config.yaml
d_model: 128
vocab_size: 2048
norm: "layernorm"
norm_eps: 1e-06
qk_norm: false
tie_embeddings: true
init: "normal"
init_std_up: 0.051
beta1: 0.9
final_lr_fraction: 0.0
batch_tokens: [8192, 16384, 32768, 65536]
seq_len: 512
Each number is 128 + 32 x the weight over its row's rms, rounded and kept within 0 to 255. Layers, rows and columns count from 0. Numbers have three digits each. The size before them is the row's rms in percent of the matrix's.

# o: layer 5 attention output (transposed), 256x128, rms 0.0764, rows 108-127, columns 0-63
# v: layer 5 attention value, 256x128, rms 0.0828, rows 109-127, columns 0-63
# q: layer 5 attention query, 256x128, rms 0.117, rows 128-154, columns 0-63
# k: layer 5 attention key, 256x128, rms 0.102, rows 128-154, columns 0-63
o108 084:148165144146105171115147134113192134156179117188096204103081109135108103104100124118124150125112179117114163152063098110153124138114174150152159142180189139075173150075165119110154086135077063
v109 094:153116114109092113177187124103143113101095088094133133105071149092156166178197109168149105139124131121178104150137134049107156151161122154141158103114132099114113107134087154180096183129135135
o109 089:116129080162111176100125139156135094080143170133108211166132097123119135105109137110103138146139115127114076124162115193126163113118116149108096096156150123132188121144142144129136058164147128
v110 096:194144085119089127133104166114118113051132149108065139117110148161211143145140141159162077207137143096114073142100158122140108164070119114132117172077073103140110147131086152136143134120144165
o110 088:133118078172130100103151126146137140112154120133192217140174110121080115096125102112118115025108173137182166128209109134131132084150133186099109119132185164115126098148151100100133111113102088
v111 097:142075142092130154121116187144190125131107127088089132148174129137121149155117104154134150155107134178141137151029128048138120123161130088085163124124112094126097142090134130110099103173130155
o111 099:140209075146101178149115122115141097109157187126173149099110105070117160106127175079127112102132137128094159121148130180100134144144158154227076175132122152139074105190130101166140139171137104
v112 085:140168127173082112156105107148151109146106154200111102128180133163112101116120145109142151140123131136160140168116162062113147095151125067069160074074070143092137148136117151169127137100132197
o112 090:133126152128212147118136148144140163106155120096125116071144122159102128087127176113096120101101139095098192108129098177148124158076150132162147165168094105118107093157160136081083142134075082
v113 096:117158188221139116104068081123114165126126106116142132102106130168107164171127091130124096076131117125114080126092112089129159125105154173125156198112100129063121128169103112148115138113103169
o113 094:094101097076093153106151119146123091110130144121116164116127092115106105059119154127164143184135141098139128126146112164126108121126129053117125096172143159161145082092166115119164097100115078
v114 095:111156134146154127114199128121124113087129092130151109116100182114194100130083146088086070205131145104081101100123140100177115145134136113123077202191089095154125164155115096145134122127126145
o114 080:117134085112115112114123147127140132171107127123120249143079119144123157119114108151136139080154145135188127087137115156103138088121075130087149085121160159095156117082128158105127144177088118
v115 089:155143072161171111152102129129099113094147109145164125129089081164108181158059064163129088106164099162153089125129165121128136094119152139133076093180115150083105105117158165144161141068137134
o115 089:075163135109069127115149129168113154159124115099077191151138162122156095058129188089154138120163135090124110130182096128095152169146160150150126159119149151156180083118122143096073084107161119
v116 104:191150112082117123057111135074097119150137159170158131095109082158134125096166141155234123072139141126137147132145125107136111129072121127128145093112098103136149103122118149096076121167117130
o116 102:105144199151113090138177129155125107121097074109122087152191109111124077124148157103066123119120105183168110169143174162104161151153137142118155190107150162134092143143111157157182092067125167
v117 089:145159107183106117109115072181069143183128123153142132103131084180000197139117104124084141121146129159184087136099170107104100094102135125140148098089113143102146091128182150119108088092131160
o117 075:102107156161164141139150124107128148082120113101127000138168192140142112102128144165158141131124118108078182123158149125144110117105122078102098120128099135134153107179110123120129164153149145
v118 098:135169133116128141081085134145125132142150138159094131090136117093128106085049105057168167164094136098068141095123082163164078123112104094099184159141133117127126042091116142137187159165080152
o118 100:095095190170119111131157070149125110112090131107165100108124154126102125204193185157128086079099087143159122173099110144119154143124139152120111083142092119147088155092134084143132101102125132
v119 092:149122058091162088115116090116100107146107160100123117147096157115174131153134157150177130141154109118143117133136158112145179076121111135123136079083101140107152153115090085096169155137164135
o119 099:121117137150022144157112161199174143135155118145132156109109134115135099067154122113072138136102142116103099080111110175124133131168137155135111160151136075078106106138152130172070102171105106
v120 102:132081133139156121185120147148189138181112098088101135142145136110078117110130118210150169168114138171179147138079108130105096116182112135122162098146160155141136106137172159105115142155137082
o120 100:145144157147063186078097152121160117087112184115164123149107085108160172188157108080121139118165106129048104172139131126151129173118142144163091167093081109135129116200117102158141153132197147
v121 094:113218163153118137161167117162126136143141089044140132133135114078104129128175124100114104179159131115136105095108112119151105101153126140090110154089118127132144124151183111037153139172155096
o121 081:143086097133091131122111136126128116153112113125138236132067135115148137115099103179152125130104129165101144114143066150078136105118126154176116098118117174109097138093117116153157139109145115
v122 097:090159191188156097119094122153118115154153141175125112118152128094111160131124068148095140070067083116126132157121085103071185138172149121084163135095108209094137086153122157155091108126124157
o122 096:116141121061099176182124096108121156111133091096117170120121103126123047118074175073151138218139101092163155157100103198136089172100128094149142152143073116154124156132144155085135124107108094
v123 083:146189115085159119116084148118108121164158150191080111094106124070103091094159145113129167186128123192084160109193101146117145139121136070107104117084109146158148147167169105137087054090107227
o123 085:111113134124135136132145101115172127114118138096119204136116151132096096149102139126118113116121148145165114165101130105168140103123086159131169144125105150111152137101108205082146166176085041
v124 091:102071164127142092086111170101085111153155149134227127127098147043166110071088144120255126080163106149108102117122117143197159115099152108147146052139167147115123161120163093125144141108078138
o124 090:113170105139109100184188098147090125095106119108090146084119136149105127140113170122077167180116136124163118156116158157109099166142140198125084154061115161072117126085126185108132131136109128
v125 091:163169153110099080119186194113132133148136165171053129111096092123121112114182150146140139128132123088166144099138123098135104143155129103134133115058109137074135071166167193091162124137124126
o125 086:154115107168143234133128116137140066059138077074133184125180074135123138125139144111126117106092121187124103195136053120177146123084140149094162159123096157179138136164129091143093112100167136
v126 092:154105182115138122158200150098211122098166135108156119141133125103198072107115073130084132136094109099119160103182079125139154177164150118095110112129120167089121117070144199136163145164117155
o126 092:150175084100140075158081158134075151114112056088129127104171157116154114165110135062150129165167126142149150176106150182164099131140111172097182105074127073170075144114085079139049127068202161
v127 106:168106075128122156142137105151129136111107128083111135105106174137135132109108147102102146173076137095090134117174119151120120133067109166124094170146108055166107095071132126134181129129133131
o127 102:101093164114171119074138117143108100135116123157137083155108125128166175132150133170144114038134123174159106171108201062107134109171092085068128046163151147136152125139085099141111133165083109
q128 092:095114096141074152145142129166103114119165137127097153108112063112121150153149136062068155151136158088114104103118089180151144143200144136155128124082110126137096144082124143174142118129091106
k128 102:087123132158121173109142108114126111187114053149157145111064096111138135123158144090118124154156144115071115158060142140146142093120149128117115133125145169089094149136122088136084083203141134
q129 102:129129114086119122108162160145079092153178149150145141144169103157097110142103121136080095202126147085114135121141128062146074140131175161132093134125106148128147099072137137125148143167092051
k129 106:124091108101158180126088150111109070158094184120167088096168076091122112159190142105111174186146154117120101171110163114169125151126177183076160046163121137144146096134108133069148105123100094
q130 096:090163155173170174102131151143144168092154085123101135175106141112145156093076130092083135147079134122080115155112076152148166138154121101144164139140115068099088135130125112125121124175121133
k130 096:169129133177135044127143149124135206119089090105115092110151160171102121148104126104171120113131148155105178106125134129107148124102096120145132158110157135100072141114123131095092144113134111
q131 088:103141119144120157134058121107182150195170077113112110144130108111167136102139151191186116149110126180212143125104105161106160121093157101096208096110150177087097171107196078193119102142116117
k131 093:126141161112096052114128065174137213127121094172094092114134150117074134161142138128191139111129115159182111072110097070134196099090106120178184127140156161126063139145118089157138099059108177
q132 103:113082113123151120125121115169103110084099119102149142098155118098095153208129088107130110114169145106101115119159135164135091142161117123140043148087149132127071131190075147123142134108105134
k132 114:150148118135175085120136119145110128136084133077132172137080156151112191106129157098073150133128127160078173132115142140064061150136144114113084135141177117095106071142104126114137135165135088
q133 108:091068106070194144131072125119109067106145156113129115122158163125108138148101051131103117179118137082120144134138144155159061111145162133130121129118118164126175101161118187115140134154133096
k133 098:157095103090201098105115147116119126130127175114125053132137168126166188140173151144137136181151150147137183102147115039082102132152130127097151114147161090100141089174118138122135195101110130
q134 097:129093043129097112131192127085119148127133176086153119128171147093140143059129166175109174125185125102116123117181112127176121112075087075138151094205163129136150171123132131149178116080136170
k134 095:094127150117116231140154138106092050134172142142176153111121082111136133112132108151132108142146137124103074192168118137146107142115155116100147101136074114158179178131153132084125102129106137
q135 087:213115140140059119155163120074128115165102112158166189122148144150166135064147112097150108117123104148120102130189140085085091139151075140150101082111126169140099072074117126176154112128136140
k135 096:089139137116106235144138133119149050137159118137182165137113098109130142117116100155085130129125149135118078161101119143160109142135161130104137115119078111143176159145132120130104089159123129
q136 091:099109109171137159079150079138154153124126146091126136134151099100094165148110078160149131097120175128126167126114062123127120088103148093166115097172125145134104137037133112138139056147074122
k136 092:083153116179086110120126112145127126078113112144159137098128154130125138133137172154149140100181124128127096115116104165124129112088167095159221139159159140164093115118144093106102097145055084
q137 113:139119115125178110138131096150085172090163098100114116175146150110096087148125119092107115148160102134081138122230094128097126157136147127166085129136152142123109111126132166122197131109105183
k137 095:160149077139148057127180145110140187158100126096102173124143160151109124101114151101151150128121135148108157090155137135108106154100091118155074128128214135095079101114108126079110164124138110
q138 098:119117153087215126143134144093141121158161152133121136192143173077182099109078146121101157106131121144178135187081159121163115105130115133154205138155115097094179110102141123145138110113124147
k138 089:119117189109183185100129121086168098059181134171121057117159079147152143152115115183148148150129121106137107160158151057168101147164122152149164137127065123154131141193116145104088151083145163
q139 096:092157109177131138128130122161126152138140091090057071131094158074159139113132151152148164101151166136187175110160072146114179122079171116158206134112162105109109154110123124175127130152080106
k139 096:138121133129137033110139101141129216125090085126106118134121173134119121128126159109185121101134126129133189064138115123127163115103109106175127146162175151109052129118131118125144157098111129
q140 098:095121084152113151102098112115164115109102181095089119073102148142149224105140090132119124123073150080073129108102033146130141098186095086137194084148096141117148138124114164164086138167168076
k140 107:109102094175095121124101148119093101195148079160150098112082174130185176189127112104186096129212133147085115064120069114125131102105116089117172153116138125107197156093200131151074158157108133
q141 089:106133118115121145126134104163111111130163108103115127136122024112099129201147123162116101174128161104154104118097175169115142089179146158163081142058121149156083153123071157145151111174127080
k141 095:150139153123151077129099095149093199153086086159090103114118146107138122154156173112109131130125122118121198114115162125141154094111180122159079143097183149103028098117112113169141146161154112
q142 101:129100027105159110093171167144115173079116128151101127088144113185084163093120074086138150151130134151134135122107079113135158133142093182126111063134122118063125146132162138088144142172133107
k142 105:167132116116177083136127174165094200145112209144146106143114186162148119142174131118133093187148125076109142108078153143173145126078098187108133103145138134120120128087154141101117151179104112
q143 097:128090083089103090187148110110073107167097129150161133139170127134095134112127140068122103123182154120103143113159135113121132134173130056077089052155124149076180138118130142098122134117142165
k143 104:116155039156129058093162194091113179123117167091145167109149169140136150094107139060147143130123148086081135123157060132106092159132098111100124076104165130098128124116119118098126114134119110
q144 099:081163188161070114140071147145172114163116144066164147112081148119127146141117168132112132122138141081130094099092126162182156156147103065099179187119170092112122152155168096187057149090143091
k144 104:106120173118048136126078094099162078123154132120146138130098067126109152112129116137100131131127138173146100169127088132127145129152114098112169143137113135130167168107107111169166069076112153
q145 076:152085149116128104105137160150106113104109136074167161092145137117111101124097145142104193098151111095075118108136125151152117149153108070148052175143155081168107136186099158107127146097101163
k145 089:100122151093133230146125176118121045122154154110174166143102074128153111112133088148071100174147176146137108201131134137121082134154138143083135129116082115136200101106110121104154110170115117
q146 096:129071163205100194178108092176134114177136068153138135146138074094147083092141136198124134118097123142157121153185107123070102152160164139111101112103121138146075149085117098179141067141072172
k146 097:113167139123132147141180107149138184115079062184127088144135130108121126140116110136131152088123152138126162122103117141133147113096131106139119146143155121140067100191104098137131114117109154
q147 101:123095101091096133153122082082108095114137146112135107128096136137122136147167095163126110159158135087193148161152145116090166098129154145166135170082145128161165133140092143160156123114141111
k147 102:103129161059159162127109107101145110156138139176107097181134150067157147132125178193116119172115125110182163076152099060180104107108123085141108122168129127145131164180119099143176169085149161
q148 119:084136164144177138108090111170137142112135078091121098052075183128163151182156118114140141100137129131070168120131136143116145107176152125124107162120174082120092103170117157143112188138144087
k148 095:169128096140143063105144121131121179123100107116082150122090217133164143118136147119144117098130131148130193075145113139079146125116108124173115147140167163119103093101151149135134185140129112
q149 088:122125101162099125175085060118059116183157163158134101114056118156192154105175140124150143177172139086125129145111136155085105092138160072099129071111145141105127105078160174181135153123132143
k149 094:148119080153131072111132117127112219174129128158108111090110178129117152081151147074160128125145139158109151044151097116104174137112078103098114129121149144098061147158123109095117133146190111
q150 107:121146146148162105124107143147119158096153124115090118176134168125106144159118109055115111105154142077120157124126088117102180157195125133142150176068124123116126090090127158148078151116152083
k150 095:162153093127144000092132128109172199154122129090087147120162190149121120141131144074146121148124123132130163055141106106135151118126091134152126145120187149111104118126111130103115146119167124
q151 086:124032108112150106171120081167072096088081170163151159139108125141084160144133086081105116145151123127132119158171099141129125169170106093143109110126109096081117134132109173093163129102125198
k151 099:146124062147177081092131191116149152132078159115138123111103159162136150109084142118049162165140146109070155134104135132123044159155093146133105090135200106113169129165077116075121122119137099
q152 113:118086096138081118145111141097121090165100182136175131113176104100111136126128093147159149086146150094164119097144105149186110126068111063089123084158145119141184138096131094120131107109134157
k152 099:093136130122090209136103127137111060116184186133149127143135082086098184128144146138095119160157145103135067157149073129136104125151159105106193122138100127157180177154116108127159073123108145
q153 105:161136164107091150133169166106143083138144109146185140121161105131082078073173134115119166130143086125073095146146177135131096170086139151048060123139100127191169124161135118071132088091133173
k153 096:118125157123110239142151135136126028104126138134166116146137069100167138123129117162092124148113152105118112180136123143128095133148153148080095103127083099168176126139109120145116106153115142
q154 099:128165143119160139134168102144086126093136101151148129136104082129146095127130165165133125132151103184108128161123182126161090138069152161101111146173146077135104157124146090089170111089138175
k154 106:155133162167138179151133103129087147090088136164125099108120086109093135122145140168076132105097115119103133220144197162117117139137145160156088121104113112161077119119130134098134143121136096